Weights of a small transformer language model.
Size: MLP 512 ReGLU, vocabulary 8192.
Architecture: LayerNorm before each block, rotary positions, no biases in attention or MLP, untied embeddings, attention and MLP in parallel.
Each number is 128 + 32 x the weight over its row's rms, rounded and kept within 0 to 255. Layers, rows and columns count from 0. Numbers have three digits each. The size before them is the row's rms in percent of the matrix's.

# down: layer 6 MLP down (transposed), 512x128, rms 0.0682, rows 239-273, columns 0-127
# gate: layer 6 MLP gate, 512x128, rms 0.0709, rows 240-274, columns 0-127
# up: layer 6 MLP up, 512x128, rms 0.07, rows 240-274, columns 0-127
down239 103:070110097144121153126143127094062159208084085135117128158162114106054123145179146121100149182131146136124240169092160132174138107123143170124132081138113190127140173138102099104117139102103094121089124113154095165079119136102145079081116111112106139137115126121137156126106165118149113166112178082144134117098137181135155069155172142176133103101107123125068146089180126120094188171077
gate240 085:121095093084137107132147161153130109080170166155140121169124071160132140067107085115098094086142097117097135116145144125102163153120141121148109168114104126097147125141087137149121098147168131190118136141124085101149203114183081132076098149149100156123091184166078105192112177148141132156157094067107190192145166131110159075142129091054124055140151117081109113116143161140192096104094
up240 080:132111116227158107106069069113107187199104137141172159167121176131109149171105129141107083127148123181082132135119076140158089135124141094064129127121093172107094137094133086147161153114138126113149122135130132162124126153058120156165153192120103138155137119107146108120087098090162107071112157126119112191108075105154114110153132095184151136160148092080153201176167086139071112126156
down240 086:130063095138084095106163195138133088119195136102132093128160137180156126134094152103075114101177169178176117144122158167102101152145160168203119117153129124117129092145125155147095111128094137084132095129214139105068083125117137153158076120126121101111122168146115122164169076165121113119095107084154198118203201114149168114121093100125146163080110103117113106167139133109191118098127
gate241 086:131055137087113114082136138174133066060116139140110121153116138112151154095132198132183104124115102134147118139120154205116152116124148142098090149137175103175156115124166125130128083161096121098083095094080145200114160153098120114079088094084112138145143130173144145107135153104153099127117161144151118105148160081139133142113091081151061108246072085114105166116132175181108105158143
up241 087:134102160090140175143103185111137111126119140059119148155184088175137104134158184168148179118123126144181138177125165142109131134158077119060115131101129086174089090131169126084142127180119173149167108119109192103171088090165088149112121163081104136111195140149118124156074098102111132108125108116136042104148124109140071155153078135112101188167136088089145175134141138135137066145091
down241 087:084079175148102137129144133111083049111149118154101099114130128094120114121136118151149108176178148111152119096152138156091146089125172104164088107111146168157141085172132121173142064152190111129073126113067133095102131116159113120112123088195136095178067168176082181203138136150123170112137162161121166142101110082129145053120110089152112110130116126178119154097105167112119187199144
gate242 102:057136121149130160129143151086063131102121137091132138081109096132132099193120100130155090103161186102152105117148105162136116121134126165122095040157122097159127110121078104189132144103172128121123173126155103045099166169141063158144149089042121162166151129099080130132171172138118148116136097123132157095145079153112122160114170067182122182175121108197086119105117126104143101107135
up242 102:136127111144118103145143094108167128126105135144079104149167092100128144095172171073160119133085113168100120054118105108155141139099167091161133167149107188150109182135153086097139153087140142077127106113134217156076130137084123098126180140091107124060075133099134161166053138145183119110134080190153085138143200100159107123121133187153123112145124136140160134110172158197118084110105
down242 095:177119169152175110115158150145142105141109136166179077112164179176080098104119096173120165184186124127090184176119196119170148143156086099171147124071141123045128100136115111080135060171104109107093115117104127173143145093141083118183148114063113177078156098138158112113129074129176138067133171092098137128094110146151132109109144108128148146104146119122176126084082130137148109156139
gate243 101:132124143195137101109126088146122145142174162104103104131137137083132065181125187127149131131107145151084095158124156118125137139120147134122138129088143169183118159052117139132098067090140143140069104072151134115045167098102132205156107173062126131125129049127119123186158141169105106114097124143177100207116105132092165165097134144149095151179161092089150147107134145103094149125066
up243 091:095138071018121141130126081089131143153070199175070127167125136140134096125107160181077114113135123077138109134122100154141141104139117080180142152137089117150156123134086219162124124144128149125201145132148110143118168141145084115134119150097113170105104109100168084118166159122133119156100116147092062142196127154098155171126119126132067159116129097224141147133122119116129107076109
down243 093:153095122146115130178188093125198136089169144103142165118151138093145127093150170100166080129068169100106126115082175186142129140039184099179101126122128110105118169113189132139163103133114115181082087091165110151136146050091162149107131148132116081106146138194133170138102153114081120082099083158135107123105150120086107121128129170164108113161074135112155126136187114134170156087094
gate244 099:163019160109124102097127153159145092108151161160149148117147084159109094214112122178118091120141112129140183163118162167153152076169104102118113103152139111149133160138148158156102103119118156058115065115138137125106133130157078133115148035157112153176182148094065105166138153131154128127137121124127150199148130120128126132122135018134129078098142167120129078095091111136170132126113
up244 096:135066142117160050081149159160120095131108158151188115143194125161103191157114138092110078146140105129119149162106140112190134105101148113084107142167135111095092130134143147107155076094090121072090107141119151142146167121151170232120119048127120156140081093123086148163115142081171125201117186165140152172108134149122082100071134114082160136124135087090110114103145117096133120143116
down244 096:121057131135097126147139175154129095107080134135107158122111146135060186131090069190103062114130097133108104097169091134137166102081199106191154164118073082123129112135148111125159128179145121159170143096186070123124116159072132185151102124114120161126090150143109213112119101107157117102117088139150101164110134122178104103082122090143157156131159171099100158080157125146174149155174
gate245 092:086120140162171082134122076144102138170162166149119136114147104122133119110134113175084104162123112119122077133135167111158174076124098100135126136110111179168084151169090134101166157141133104144148116161188130110113175128159158112178148132114101168094051113111132066119140149171112049085081124173159132215125136152164100130103086108157120107158141153166190101057114199065150148139126
up245 091:027139089170062112136119117184072098155081162071108135113115150104144096145112171126100133128148130154136159110158117142089150143173150128138104089099115128158120157116110185140117124148146156115113175067131169103120109082107155227158080125094083093121125095143125102204118115183153153133139129149145102189174109162120136134175146126127141125134076157192156109120099126098057087139162
down245 098:170126184118139108156121127105119127142099092130126160162231187104161132119161048159168153123044107115111126115123129100197088097123138144192151099135132115079136167102104101076152109120135171109119107132128183128176115145130076140140180079093159161070130121155135148123103105104089115117124158082136153096106141044132134161209068135113142112175111112124140126116102140160174096125145
gate246 099:139101156094155108113123135167073107144129162101174100115218138082104119130074151128132120116102076215161128110124123105063071107110115077174110123106159152145149181143163141154151105169143111111120133108168162151087149187120143108189154140088090139128107111155127145114121210143115147119122113093171077136147111121087111116137161167173192134109134095108180086066143115167104112132050
up246 099:104105043116175083176166119099123041136105140135138133158130156130166159111132072100068149141110114119132102135139121176091124093105093131122086130100144112079146183098178138075090179138106125114217105169134137194143111118123161126128135111081134151159178155157125127064087193156178139108156115104154127121114169110162186076132139162129150154159151127169192110092100099159127122114157
down246 102:105156136165139150114111159130162102092115124090181125097100101115129065153195185114106128154093189118113134106108146083181138118126173181145095105106185086119110101091087134131172071136133155128097142131184105085188093123121165134110095123168111142113155131133131119130139103165074113089104074101142092170092094136104157174096108131060117187124093114160114144165164158152229172162146
gate247 098:130104168167180106096151168099109111189138160092081134074187119098125069151149085085122165138170141128131185149199129106082098120130099106162141126193149093160143107185146150192187143140122153047108114150151117109088114108105125132171128105075125158108089106133116087185106132096143093115083098097126093114163152175071144116124106124121116107138134039137102073116132154109122105126092
up247 093:115110116115120089124177134111099088078197154140147129159095094091182100125114113145155171141137147091153090131068133111135146161128138126119144124069077150048182156149111127133099154092152080178113158178136106107130085115154103172108129142111108143167200137178112191099179121116146132184122115133093107080112155143057142110117145104123097203184120108148110206072084141115165118139131
down247 094:098206149138157079194135105141064063148118130119135123169053141109133123108111136048082081132189109109148108096106115126154185089159077159117153151140192062161091147070140095091097122094145109147104068100119155154163127144163117166130115113136174084156186115176138091146141148131113141179144131088169144108112147110169146119123157119138101113110123178125105136154131162127076149177101
gate248 101:084110148143127113076189102143107107161124122100145141124108109081069070174104130121132114097159168196167140102146184084096070084205103107122140126139100126124162096071162189121163150140133156171081170114143145137112147089133134093143138146119095123215077113090119080135134199155173050112111093125159102137127168121088139158092196137124115113130149112142121087094083120118120135107109
up248 101:137099100141161146103133089078143167115163115178104131094100077221124116105153173165147178124109176147135096119175141110148090141153091106132168126145148176128075104117118083122182093115126149176085105132128146110097151092101112132146109118140076083171094084103165150132157123115167054083127113116128164215090162123123085126217189167194134109141125110104138151149118155156129111092117
down248 108:128143176136160130136162140120117106129114060124129158104000128079128128091126092099138160149142087158193137113141150141129127168131173145140069121125126125141107151121157122109139179165116131239135184090000168116134144168117119142123163103132136140146141091099123150175103150157066142087115118087099122136148158105129121142114109106123116119096089148140132139147130102084097123126124
gate249 065:128174128159131159152151120159128097081134079124164142132093100136217136155134126163106129183107095107188059079153129114186128175102124098119107089128122063102104097143119128149139142086129177172140104119094101113162089089140161124061091106130127106094110127174124168072130121165139124117126137149140141067163155148104211094152127146114075107096138177134111114120142113077093110198214
up249 077:127130135143090130131057105138114187162115127128121138182131127120075140108153098082146093172106138116107129126102059144151130124052131177126154133149159204146066137129102102120199129124133096141192125170138130113098098103106127101129163147177123134125148105090123166165083163115172082095082122098144090127083080051170107057174158123162133163106142142193096174147156174089100126103131
down249 071:131111133084146124062158128132185100099165143098151099085096167200192115119063156108113166060122179085138146121168217104053148116149129110179106137115152121115150115122150176109056109149095126141106141089143140137102129165113147137205128166137128162140159111116107094139164089110111153086205079103161150122108132100086143166111117120114141112115110133080169109142154144153178111128072
gate250 096:048128137108141104145178109113067146170115144183146141170150141091138114122128160153126110136129149175148134125112111123078058121177045175143113172122124112154122081096146094155134158140143104171138147066120088091158164143076109099162158134088075189156107133114079117120115182142178112153112107163148142143131161143120160070105164093113132104138133117191128146087111130110123177054042
up250 098:154118172101181077133100099000169112138134116151123122121090094081146139123193167183134182125070127170138115088116093147130142148094192137086194121152135188106148130215192111098113095125110126131125119142107161170100154103125104120098124154080129162134136151183115119114121153141138136110119139097167093072144153099114173098135100142147154116117121142122143200179092145105130114151128
down250 099:091159146083124127197144144166106081151197170113145152125071141072135099128184177122174106124133133168175112142134125107139135071183123110094146141102166131122109081082128133165122070087115098152130163123034108142128143087169095113185118117115113111199140148126139133102079135113109162129151120076130162102202102153111198175127160160149095087141123120107104106157113115117048121151134
gate251 100:146068140138205128118127103172128094170130128106115112137141158133091118148121120169175143128137114104140108151113219121128134073169151126061134133130150080207104150107089134130142155143133102108085073190151065167141145133128116118088166106085115147181116123105149099165156162099128110103151141090098208161119081129119103142149111113121052134171104091089126133085216189085131138120127
up251 096:116105137093094145154147165046103113159072132104087123109098151131153143090124093132127181090146134142175106198184167144108119135154060155186082069107134099140120191153160096115127107124156184132149171117123136134109115147129116101124120124101146098112122183069133096086134133112187154162086125051180069122160114116126110141192103183101071146168129162110080147140126163089160148104104
down251 094:114115165139147137103111143125119101034181111104150146141208142086162107123136195165134146143092158100115079102084133135066146129061140116128065145147105134127117080108155145112138117162104153130140139089064157164098151132168117081134130119112125109205134136134122082191140131120095135117180089141214081099161114133128103166117079121139168153136145070098182132126123098080126193167147
gate252 107:146128145172069101105118138054118098120176208088123120081168055109154170084113095130106137147138152121141122124159142076129132055101069186125118112186133128106167129129105141179122085094058075150151163116120169127157140146135105098107134138113069142147137156157115131097099163120123075119134094180149143113156111140150137102081165121086186053165141159073168112118114117182151151130115
up252 110:139109091090173051159108164142109169134075143136146092148108167140103098112149118132136160115128162161176153129137082174132158105188195115101192100102072159117096157174104117197132087151143136106096148111127126121131084183112134164128083083100150128085143153144170114190111088150165157131147133104112121079113113171137096173130145094201095110112053127103079148104126089108098094116189
down252 108:107088126157130173126078114119161157187086110129104108099107095150103125085126139133168124199136064138123136101150105090124126107124107119128098116152140099134110110087148139111143167126054151180136110179178131174162163105173145100061146177095044114184158173097100132090106157104126176124116108129137087127148149152101151137207111146134137040105194122102078138100146101086132161180128
gate253 105:136092116138201076117121122091102200134123175145139117118117080143152071161121132145105130173139108185103196127168090094128087087161070106093167084202092068100134159120094147127129140150111112153151160151161102102114133110080140137162158153109151188149100132121116087106126128130134103137078085169169110123082181148075155108148122150097093157149148136167110102186096116139219102095113
up253 102:140099090139125062149110107113133171108139234115157168145097101164133093145144154158116122187097131147153156091139121073144147113127108122090145096173068078103127154113094206161124112138097127130151148103164086048139114138124124126191151117152092177164116141106109112114137114111144148136112109152115085156143126139048137099098151139094159139160138082192148111182098153113179040086100
down253 105:108081109148105144123155140149143059074137130148162130090098147124118113169143097153194161061049132160150155165123127110107168150122086119089161133089159156086092097147176134175119147142127091118105128125138141081141075157080137132127150168113169035094135106141068109149103111195167185140151151155132115119114140074154100126130067127192149172146119128130155070104112199100117116155141
gate254 100:125097156147156135123201097137122174127142148068096090127139097139094153150153121074049147100182164124093129099141097071107074096109084201095219140134148163141132131179189117126175098146145084119126153124172157121113172145094137125114147140100115160130166127135119108102107206154100110108099117097132110142144083113117082045086154166161132084178122121132163113128130144142114071085127
up254 096:104123107124169095131128058106112113123105176065140136127122131122137131128146147109049090123139138145168181082144124117092142156128166157123172151165090082156148120189201164165129121111128151122113129124137182153089157160172151111136084184156099146135183115205075101124119111155100128107086138059100097117100135102094123131052159119145157162149151169152148082110142124091103082036150
down254 101:136090111162089141146188113137061151080091113118157091139110178163111169130158131096093139158171148107089126132142103132065074106139190116097148137168138155069190095145128110124197128153131141150141174131101099161118176133086089135095141100190061149154113083063099167134114162160153149102177157125149139125132161081157079095128139153127119129129107133123152116104194131152040159099164
gate255 103:122098159159135111073080128178063140161188160125108102164150081156151129117083149137095076156165176170143138125167145127130141090162123139130160101125138095187136158132087178115077105119134139127145082125102028151133149117153035130124175149100123142155115116127132091095122127154109107169115086159120123174113147111072137130149169145102059118068061151137185139151149134117202158130128
up255 104:120137120124153095165171137100117110121145142166155204144105139095129128134119094163166127084127117057127133175125111129136020140077090168161101116155124146158057091078129113140132161112099101100141139130142109122141048113124156141121065120180163162081135139148133084074167149094125132111173207106147118064116169118175156123128076076114176145157149124111074122114156101111104075105122
down255 105:097125110121132151163152157120111097133178173136118093099091106123024081168106141114108104143156154112155115097165116142109109098181180135112099110165082153112167116141125104107118113140152131081100156152212162123043143143112112152173191122132060087148130141111121111133083142170145109114076109190141159105153185065123106170127128131195123106112130147136132135175151113067152132178065
gate256 103:116094143129119075110127153103128120113173180149126116116210113108128132092084171126076150182193111112111159112134109133115113106107043079109142131131108186107104141098174072173128140115089153187131136152148199100130150146091156126193134092069124156137133142102101113107177133107149065151132106146161125075138126185117149101162167161118121105163158063194114083107134068112113105096096
up256 103:142149077148104123110114108105171149182085122133138144099060183151095130153124175111091152152099093107106084133145090124179128141130218108169132143126143145210109122123156161162173077121148090118132070123130119121069075099122164104092087085071122110151115062110192138111078145170143149106107117061101136193116133141111082137138117128190111172131108091117134133147130124204137151119153
down256 105:155145179119145146134113116114195153086074121114141093124136057164115127107170115168144085083110102180143092062106154169180140100060131162071131139115122161129095069116162134116170143136095203127127157183168080134131156176104079128154111147086058112133073127090168153103110086149093123134144139190056049137131120127129156131144161150134110158126150144140164091140125128120153098115109
gate257 093:070097123192129127140154128160142106189141153099132121103159107127115097221149135091143119134149153163159141171155155055141120116162046118093153080135078169123115142134138148125119107103143078089181144120152137099076119119085139089204139088123150138163078119148116092104163187104061111113081111089132151135131079137082139179107145135163135137166107140064125128182096162146125107122067
up257 087:076116105207170119123136128202134105167131114103112131108103102121121106175111149114185093161107217187144139168110109085125105159149097068134134067117112155130142180143109114168151071140127106113149103173126150121158110092140125154118094109125109097108085081155140132118148141159045137132152140106125134095136124127108139198059143178146082141165141149074098141206174155166113147135070
down257 092:113101080134122182105110125152112142137150123101109139130128130155153138083153162161169125143027093132057071148169143158134127102077167079115126131052091125134131096112158135153141143116087134159160136129140148099171090116171115132119141093142129175114140155148133099087184152163150080111155134106087071072148132145163088072135131075158164192072147128079107160148092099143101161144220
gate258 042:134081131112148131055161137129109113138137158106103097067187072106076093162109149122089121143138167151133117155169139113147148114129120132116129071145184108140134132090148155151133138153088159109079134108166123108099115125139083118195116074113087190159119108164110104112150194139077056172094086124177131159135130127044125113110137078127112105183057043100124127135086125168154166110115
up258 033:154083153130138175086157093092136128108162153118110173100141131108120127172133183125103116119139143137098108187137079101180134127105157115109141091141154127120105137096157130187099114142136101140051116098180127118121103152131108098174125111175103141142130085157129092106153167071082052139192120157103108139134084106051163095142181044098111117117134080136104159126105152165140222201141
down258 034:113130208110156172154167116129103154143154157111151110140148080117167127137116145131115124142114141092091098142079087113148090110088090105118098124190122143166135080158135064137120159188194091118171136089141165155143133166137175067122147140110130135048122097136132095067123165084168124114108189116100176064129155120151185174147113158183141078107172150143118060106123087164120099137164
gate259 091:059136169129112100124131188165074099180099094159086127140142102119073130137117091174128051112164149223137112100124105092147094096121117097139138080154116129098180158125186119138058138109076097126101131117178116134149198130161121121161146084099135154148163147134137161135135131106118113192106116081149107132138098134125094142096137084105188122179131103114081155188056135141175146101137
up259 089:184123111172166114103124050089160143080218130130205103153119160107165147121144115102094143198133103093089137113136149114056132130124110136119138136079160168159101112152092147122157168138143108112161127174094101098072123086160144146118094133109129124088093160146119082136121099127080122107108109121124191109118136036177193129185106211155108090154113129126163138113107140102103142122162
down259 093:114127125080070111099186164142165073106104104154098198123137113128071096115177139175079161085199149165176103145150071145165100103117153157132064137182149102076188134105112081137100137089086183159161124114136121165156083194121119155140174129107078144144148107122141184125122152104168118099135139153131094166113123146128062075099136104114149105096162111138132111107143135088162098086108
gate260 086:158110115080136085107087149136082176102101076148101140170126163137190096187158156144115153081174120123146133134187134073123223090128122169138166164114158158194137146079126168114109090086134104168151105105126149171109104140160138084107119122063096117125132089120108117130112104147062108107107111108155121154107135106058114087166123159162157145205150129061159126108159122142173137089095
up260 086:091096101082080110124086151120134133086208136164105174138147115146162117115124090084150085119136134136080099157056092118151072145164153131185183130134090162163149115135085112178045131117132151084108127100103096121147160145145108087062170147178139127160137163113120134156143146163190164158165141133071111135140110181109151152098152120087068105131152127168158123082141118059138122191133
down260 091:124173119119154139177104094048189103095117104135128110080160126152123149157164158143132163155150136175140120105142134097104136157094090165149127153085152142112144140133119160081144152173112137128150089152000106132113175170122124137172177122166138133163136139100128139104102062095103148060117071124117116119087126162103114161087131157135070147149088082135155133070133143170152144142109
gate261 102:121107142145124098102148104121135109148112147137121121112135084127086153150099102104156100068134119097161121108096196084111105102122125076096120137203105124179152183122115115179215136156116068117151108109168061125140121144097171129154128175023061176142150134065132123094084164131135140158165079121146112112178094135140133133161167111187100109171150100153148106134125113169186089095133
up261 098:118140109108163166178085152122115150163099095162143107137091170186157110126106163164120168120150143116144185180176099143136168149120171150151128136126120125148094087135124154099074109113154147104125139130118137123081159099139048168094095076157162137107166145116076076151097077153099124141129136136131062139078210128114139123141180116053183137063099117131117160135188123084055123082100
down261 099:149104146134111128124101167149102138157163120083128126160124182080113161127139163144105080065089096148158110156134188098128201127111141139113106105140177088110137099175133119134074109091135164173178198120125070097137138089073153160125094105143109158192119165118139143120152132148134135153105144116075091168125140142130074127103052146102137126053079141202132134196128131051105154160152
gate262 103:035125121186156115122130099102099064132118140115138145121170118111156126142076095175116118111164149146135110164093134091137127111151131158123097102107204109146161144145150122125168158064123136089095072064137164143110130132109132124162138136124119175100168075166097114177227163152133103132119140117126119191179124160095157177143147079150120152185150129048125094101154107078116198135107
up262 100:047103150073075120125166167102088119070143119139186078114133133126140149138122131119057104099159127149138188115136126105158107172094116122109138099148100124074169134139167135121134197176164130126148197142121140129092055157102134120079180079107185138124179083175097118142113119118152107114099176132162138091169121146139166097091099162108182092143171146104110096146098187172122165141168
down262 103:106133129122152111113100131121157111052200131103167149136124171147092071137156177075187114099062164139139159150119100079210132151141162131094147124144086111145112104158152137089131111138141094110081111143000114116148109094140126145104084106155110093167115129113146080135127127105092129160141173125167115149160157156096074147097144176139105109118157120128120103196133133190105122143204
gate263 097:157122096140182104111128116123137133169119147175061125158140128103120071143143090171122139145130097146121134163177150150133132122140173047107137093132117071143134162164082118162120085183096155130101125090147139154101165120164152069145139082114117178127109140086084089179130151168149109144099099086128098132145237156094129143081117148106158077143123077118118057075121181134134170091063
up263 092:147144137119065176150202121098144118119161145149151118177101134099126109130082146057110137156133123119157081082089103103112045089119154116110154138152141132124172058093129109111151119167196066170094149125154163111133081091028130122178173160102076140138164143092134153120141083111142128070134149124102121165142161096162071152126131152163095168090151127146125167165080140171134130138148
down263 095:152099099130160103122135127102148148101146098125132140203152153179157090106103164181136166118116114096084168085155124201115174127106155105116132126129186122084094180121082168141104210145094088162134095165140144108117110097134135129144125126125132133052130177136079111102134048134158141132114083150140148188074107114133120159165059087110165140125109141083114116137114084146212155088073
gate264 102:163090152125139111115146133134133068165115141125132066136178126077132129142075128141060095145148144084137122170173183182090078126142150126108115121092121112125151159118162116143131103132088101178135124149119161094146159159083023121148163207100110135164094136179073108119086153093127130091066146095160098157127091171100129097134122103141112161132110148145099049152173165205136096130143
up264 098:109123107159106122073143130172159117181145157160122138132069134119183162161147133097165155167141107084156076160078075149137144120181122128126103094206104101173137170153140125141157026115112116097158100134120141110068073063160133144134123142159145170123155160083084101177160092070067122107147100114153184199153131093161128110092140119145095153135136105099154106103115128076147153121144
down264 098:184111132078144102166067100137081127118148119105165050143093097136121130153131131173077113153064169134093087144164159118131158132123139138149163149126116131131094127095170126126082118163116175114147146098075164099097141119124120129115137083121068098124121148163161096120171122134137103162131209103139100110139123128152079155118163071167210076160134168134155086151163100183032072148149
gate265 089:166147131151131164118168065121090148190058152128098087112159091125130171106134099198109066134196136080149119146123093169155106113096125089102125082150063128144117142134154090118083141133120141121091142151139117100088127094148094144142126107135162141124164097150132151161170133142113069180123161122148028138113130079098139127094137139106119124220140102136161162118103154128167158062051
up265 082:079122141144145085103152128156181097063151108126099121121103114090145128117139104067151113119090119132194049143079240130102122151112141188166180132135154140090174136064132163107122138107143151139175114126129103115172173160131121102087093136155148113164128138170096117097066123145125149124100197151113196191120089096180144131163106131130109137083106137096147128185101104126160167141110
down265 088:146138084155178147131103100137133120124096089094146123183084142156000114129031143135125155179162133130067159150130122122163091145108082069149195139120134148165139102098149116069143167162192112141138150179132127131164147186122126160098154177105126105078124153085150090110151110123142112122148130114123077136199159121114096133138157132118133121097153077126093096106147121127151123068147
gate266 094:133088110122110085069091119154114118110121183108132153120110097151113091123144114154149077147142097140150147080133144037130152111129060128106120120217154073146139162120133190123138161132132133129084174129141126149115197166102131095113131138122050145164175127127114051140149155124138094098084086131145179162175107072063171139081097100186171080139153120127113126130111133078157122080119
up266 088:186157131102087128157148071082094125066130104124122158130160134122124149050096154106119100144120134100078143071152135115124194104113088135159200131116149138144100156108081165071138083171064177182139103109131172169134137124117097088100136154135121174146142129115145121100156115164098078106130099191099166143150143167169136112120121204150159156113176190126112114126090119127176137117045
down266 093:068132111099099132130126180106061074127109097148122169141144149129087121161140078113169116177249189142180099103147134174092093142084098150121111161164140166124099165186126097065155158120134087127135119144084068152119158145102127110132120094168180107110133119111107111140121137153157132147135117168154172114066106084187115104109197111148077144125117126141162166141098114095093160154100
gate267 085:136109129144188153124144074177105142106110127075090140139123135166115115121130117128133150160138126155123206082134104120126139105134105167155064114141140108186115192108124077090164129167138110154129083129133129114140144147156116181108120126089143146092081167044125091120226133129072096140079141079131101171103172137140136172167110148103059156185115169047181100126151116087135154114137
up267 087:133126147153078129160131118160123221120084144079072111113118085149090136122100119117170134127162150166128128204117168170083189107131113130196129113077119071107139122138125184129122109151116139088142143115110133090150107075084044135141117163151094133127104146113157086139075112143162168151133103163097120149202137127097119171178177151128111136099135158137055101196157118106139099145069
down267 086:104177171151131120117129122098097123192164182134182070152067112103142111148177137135120166126137085089133054118150139145166113150155153118130139121150132113192106162147113078117146160060176179155114120173054141140127156117163153191113142105142120171142121060148127175107149133082105110132116120106124163146093123155118078076124095091096114124119103125149106156097108131141000105144140
gate268 091:142127127173107112113122127140087137170120117105136123134149137133048170137047150137106136097117143086187151142136101076103119085157145133099094151182159109077145131080150136132201154154047061107171110069126169110114179135086111118129169079186137189110189123089096080145139172092108094093150103149182134142100140140107148157137146101141130078114152135099074106112129126196129117091123
up268 093:147121163122132100095118163187110165139055080143139075103153138110130089131117126148109145115139160166146168119148113143119054111181150152102095180141147136170166112079142113149167118159125128081115153109095148115069114125117149213111120078093133150171098168124142110143139171130147133123160186118202149077076125078067046178160157137140146119098137117109132126151059126142083152122193
down268 091:157106106090155122154079117156109118133123172093127138169192103172126176123121174123137108113077111048071161105130110129145165095100061092153130125163139104138132095099079112083129198090099157096127055174120105121151131105158145113132121170101071131138174184125111118083184114139190190174100096139101078099137147133087177169164138170134157140121149156135136138135126148107061104090152
gate269 096:123137181101121108097101176091085136129116141094101074105168126115047124168117139124096159112155136107169141124159208141136187079113131168130079118113150104152110149176104157146167173139094128167128205115118140107158129162137068133144127131096148179073084142094052127150106123177083125149098109153132074133138207144098102134079165153130108080125139103082172161091154128173109111126081
up269 094:166117173112154088076071148103086145127105134125134052155181136102096112167116119154070150114120142105149133120140202155117167117100155161113099094126178069156112141159123176157138143086068155155120172112108139085191126161171088126125108166080178213090141150094060123124115116135121122158126090121121100157109181121113108102086133131115106115091160128058181170088153152172129133102098
down269 090:121138131190090146111155182120081108105150093179167114124104109101112121187198151134107119146143121104089148161112067169088151133097099150166150134128084202113110145134104088112141106129125129134134104042110110164122113184110108143113136069114092084088123174147107167132050176167102100136080111157147123141185050086102156186126140126183124129136135169137070142150144135093097099113164
gate270 111:080070151163200147069100089104125113147073149066108129107134131121097151212132141133152126112137127110171115143162159164158115079145111109122142075167105128150131187139161090138085119094137073133136101161138172126099105143126046193147152079130130157129087160081140110108166163114187126129146146100109073107103134124107113168086127144174068131147117147053136160191065125145145135146126
up270 111:131117137115167165079129115136105129140109090074085144086139138056091146153139206130158102155185143078116098125145174114117068083092165130157201106127068157124133178122177104125105160080129074204160097108140159156153148133127082112134123085125206147137157124138150124153133168100093108076155141152119119093119128153132119164088146106128088061160108106093145174199078111141111130127145
down270 111:120093106115133129157145126080092129129104184109090095125097167067143084108124123129140127115109140161126168096118163150151170121111149131110047161122103142124129182182133144135195128105134106134128166134105103089100096126127114114147128132182147104090210212129115148213050170133125067093134138195108097143102103167183112159157096113122128105130105162096083176168169124155074111079128
gate271 111:095119133154133091091139144131139128137101152115062136132206082129126145128140128123098110149215100107142139096178094091070089082180101155126096118169108159169083128103094080138056145140110149109135168131165096157097159177137110143118130148144116159136086174099134108156168137170109078139152089196131089130129197149051131128090157116150086117183120130129177116156155191100118083092104
up271 121:162107109162160156045122105123149124092124117067158132101196179136167130101117160099121160181137117177142099121122132165073100089172099123077121145095145156102162172166136052065135145077103158155138146138094148152169139127147131120135196104096157130141155134104168176088200083149108138091142078148166126162128160101072157144119156145115073124102109120139179140147146189105091140101090
down271 117:120138095176050147146109082139163116077099103161145121144130134103066167125125169147122108165096099146114094132193215110178151170120138124128129163112132115152166128149189124132148095161131050107113099150163136140101142155135082096115095115122064054116103098064098097154117130101118172125173119107107168162176118094162176089141179155123146181122129103078098075126100167169152112131155
gate272 109:157083124138138128106125145088106110153093133108098107123170130113121096126099161201084148102126132100161183109166114073099133089129116151127124157115185102203109103170140142138140135134156107145164062051136087144100161173123153059124142052028128184132140079171116137082134151137127068118146103129144147142165092155106127118098164150124108116173035134125170102148166120118139097101138
up272 123:039149146154131091108084103162168122125162112086143132127107114157130150135125108099179092092142109158181098109089135164126166144117123140111145103147115183083149155137102089144116120101122196128120180163104163104175102045103111197140068183182109111142163196116138137136127110133157165061146120120114137127045156149136187165134154129174112156076179100133113157126117116132089151172088
down272 116:174130139173124174112116140190125153187118101041151087152154055080179157084149148117163105165093125152108104116174139162100149106185112187108139149098092105076153134087122151082181123129171129153101103091087167125058119132172137105171111139077119161116107092172155135119164175126140086116109107139140147103145126080068168118111095118148137120170101115148079104189118125110137077105145
gate273 099:071129158126166186133110127144074155078176118149103136140117148122117092127083122106092116089185135081108130152115083136129089117182095198069169107114189099182199086131162105114170169100082107150093142088134094132074157124144122144119140060101063152166164134146066132107196162140098138163115111085155161141107131157102175116083169146139086148130144128148147099099171122112114101155122
up273 091:100130134156166095152070153199106145054150127138132140149112119092099105139140188126126161059116157131123131117040183167145155100110123167068130137138095093160169135094143131120192150107077119093053142070124096118065091134143105137094116102085126143166155117152103136132190181191093166177135134143096151101132135112150147161097168176093108134188164115119162123110153095113133098147127
down273 092:124200103193094141161139102086099162129133192113174169104110102085095127138062035115145144196119098161097076137144155133078167133105133090126142134106095108126102137167141131091109143087128159157134151107114146140087136159096118124132177139144204124080163118169173104155149124137118097151120151134162123084148124111115132123128201084088119100184178098081137070163155125120056104151121
gate274 101:125091171116128069135162113057077056160168155128119063103135106094108081150112141121093132148134134148149136105119091138086153131089159118131087130186146197129156116150118104113143115207133157118133101146168156163130134170064133175181099129103122165121169153129122071101108142109165074078078131165163102143081130112144159056164115094108121102216119138092130122096081168115161118135124
up274 099:147081124084082130150145105103120148156210119198128147194140124085134140099127105120132186147154109025116118115144106154107116185072156158127096115070154142073110142113125140086130129122129105137142093088090160128101136091142168101128173146083137110057118099128063143108134111121115108151120062162132112114155129117175177135148143122209104198129198144133158105137117154184133121102158